From a checkpoint of a small transformer trained on Wikipedia: 8 layers, 3.69M parameters.
Each number is 128 + 24 x the weight over its row's rms, rounded and kept within 0 to 255. Layers, rows and columns count from 0. Numbers have three digits each. The size before them is the row's rms in percent of the matrix's.

# layer 5 MLP gate, 448x160, rms 0.113, rows 191-196, columns 0-159
101:138147162144127165117100122117161078128163102132120106125110140102148133103123129122125145119107123127130116137151120165109088152122156123143103150189134128137121073126141132111130118103108127106118122173125163108103140131128130106076107133102111084124117112127134109159107172106161119149129089110137172088090148128136124151120130134127140148124099154151122095089091142055156150137142107159144114073169099105122133149120089127115145130118115126113106178086057101135148102155110131
106:125125130152107148171112141135112108151112145149126106113143145152104135061125134126107110177129156130077132141171117109119113163127129136129099128128108096120128144134143146100104140125104120133121122092138152126180104092129115111128143155113101113153096100165110123150107105165157119132107137106150098128131097120116132052126160161160152118123124124092086122113118148163167157117118126048146096112149117151083140153158163098121141134120138155173127143160093189117119127106135121
104:157125166169110147151158162116124085165055161095106100121145152136128139112135150106123092140120140115155093135143130115183092147092146158111168127141140130129149139099104122104111143129116137066155108148120169121123095125123156118137145129121122123168118113113137129130085168081135153135085145145121136108094137073144157151146136155108135128156132132102141085138126146100104088130135154105145112157126204174106119141116146152114134108132126138156148158123132140139089154147126134
107:085170123117118109123102141143100113103143129135123123126130166143109097132159115105148144118070107106103122104096156120125081138123135113145130115149131107122110134180114156104148147092105169133144094095183112160114122080129144163157165127101112108125152146147118131081097114143089134162132110120122139116115168121107119157111092112106157126160112106114153137126112120114144122090138117156156115124128151168109166146161064127122125114135150108188124158078110165101178111105120124
089:115138206101127133133180121144134138155153106125125165119102140121129160110149124161084119122127125133120102144105141134122113099147115110126156110141127099172142102088129114124144102151145135120122148127132109117106134109146180117117117139103104126141176134152132144126134121089119107157107153111167108124170103104166159137088100092144196131131161126130142088132107125083159156198142115124096136160174158105143160138124124113118144173128159085093123139120134101092160135154120131
100:134132057122126128112120122146142125092161152124167160149118157156150171139137135148107103130113139170144127152131145143126137153106099175120128116105086111088131110151124103146107160120110116076138128113125163082171126131123146146151138164129159152134111147122134125090153133132105117153103137097118143135154114129091166173156144143127131126138128077158183099097133096138144117110143114178149140114114174106140095114137107083137136148119153202123138151130139130109190120121136148
# layer 5 MLP up, 448x160, rms 0.12, rows 191-196, columns 0-159
101:128142163103139120095128109143103130084129090114109151187122106155160136133131117161111068118163140128126148181133109100119145117126124103176134106130082149131145151156117101146087113128119156080110136169123163133135124134103110115148167149122130167148106157138124119107119092136155143106157131094131128109135156114139092094149128102162100128144144145121097158145138092158132121133150107107133105145108126133157091108077160141112145133112125113113072106197126126072106098144108128
108:131121144124171138097123150114141150144162159093107104112141118102101125145172121122135141103095150143192112107146115120150115075141097133160157113156119113149126124123130116151156071118090105109134137169151106167085164080104099131123122122101113155097137133116158137144148128137150140118153120173144099103124146115135151108120112139184156134111164123094145150105143168161136093129157146108099142121161138154113099132089123106143162119142121090116066127106082129132117150131084130
101:105110152122148116142122138137122111132134133138132147178166130115084131102161099081114118138176110145153113135129174121111103133142144146156118119104210121097132089135102148121141094125132135147119112148138152093118149123135149158146105152102136123142133137108189149149099114057076128115146073101130133094126125109152139136141129134136113123165087106111118103132115149104151130147149132187128096151139188130129118136123110090128134108106142136163125126070140157110169145102153120
104:129129110185110132145121132106094113107101102144110111128086156121121104110075130106136130101094121112100116130085189113096128138084147138109154116126142131126103114130079112188173153130133117133101136095110144116102148103145135196101120103123135129135106117116140159123118122159111137168122176131111168128144155143145114110151110183081126144128121104161146106110143114130131140109160122158135087165112100126123126151131117102141109097192123113188158142125125159121134112100121140
094:167103129122153172114130130153166147115161168115139150148131138138150104146113151117155119107117139149120164122129130125134146111093098167152128121124126153076131102109124112162087138132117138097126092190122119174114121172087076115111159107099185092121070114116146157145146122119161120094136100141075136134113108138118070138131139128128100104112073116131117160144148158111158146087129139102097139090138125124148135124121144084093107119107114149131135124116089131116155134113115097
100:070118156116103147153142114138154137060161156105096127093110113141146135145159095168112138113140120167088128133131148103159117104096130110071121097093133116174127134124135123134106144136124115156063105130085146108128126148115138169124132146151120137131113143148089121123136126134082105116132163165121147115138124110143122115130128106137200178103135102177119122126161105134118171126114121168127130121132137124161112117098079137146135153126109160065128103154149104143125095123108143
# layer 5 MLP down (transposed), 448x160, rms 0.0379, rows 191-195, columns 0-159
099:124194121102123097122120169136114078125130100136124151150125137080072109116161076141139154121143111118146144107128132154147101180115154161106127145146089124124141147171124105136159102130127112100132080133124171124130106128124087100164122113123163123093137092184152134121110101115102143118148103124145158083086117131114104124145114154132136154102110179138125101132100114129097128158118135135111124115105130107159065140095136132109165146093104133144168142153111155111138134104117161
109:119100121164164177076124121165099133117152137143144127135125102126139122114130135147117135159107120183098104181122143164173117132131146170120133123106120069112119133159148143129161156090087108099152133132133109164108136104113116147136149156128061106141117124102154127132151126125157143127117154114125122148165099120124106124186161130157093135109114100099116124110128177118152153122141116135149119142172136111138120085123115147144198104100129156139064147113156132131142121092121141
098:111107107126112112128130116110145155138184137124101119128116122157106120154120151172136152105099132203137119109141124136083142130125094181094177149190064155138113142108146155151153127152123113134134104083102158095103129144165119096137132110137127107158112169147128103131146140136130116135122145138117155160141161106113114129152154144113131120110168132157115146139138157146089099129124145063172102149145095156147109105108121148148114136180159140105109131134145147098130104128104088
101:104128152166154143175141153137117130154150094134128076129166149112069102167126159121133119118110130122146171127126090139115088183139124108149146164102137155128115086155085123159120142155156143167105113101117154156114083105108115141108133110121097113125079119113153132116102149138130120112125149123109082156100143156123131085153123144062143106146135115132143148146111162119123164133147115119120117122162112142131169149122115141167107094170092101178135104132113142099102108117112143
091:122102127133090134159156114118171135125131143102133144125128173128134089144138107134147091107097115080156091135116108109120097170110146087124125131193133106156148111139140114083147148097138144182151145125126127150118123084190149142148158083122115122148137105136116122156115134108134114139131129085120097133134165114118136133080139116144133089152166131158132128079131115097145124180141167108081154106140114081135152168103136148130103161135103137162109128115181155117111123141142122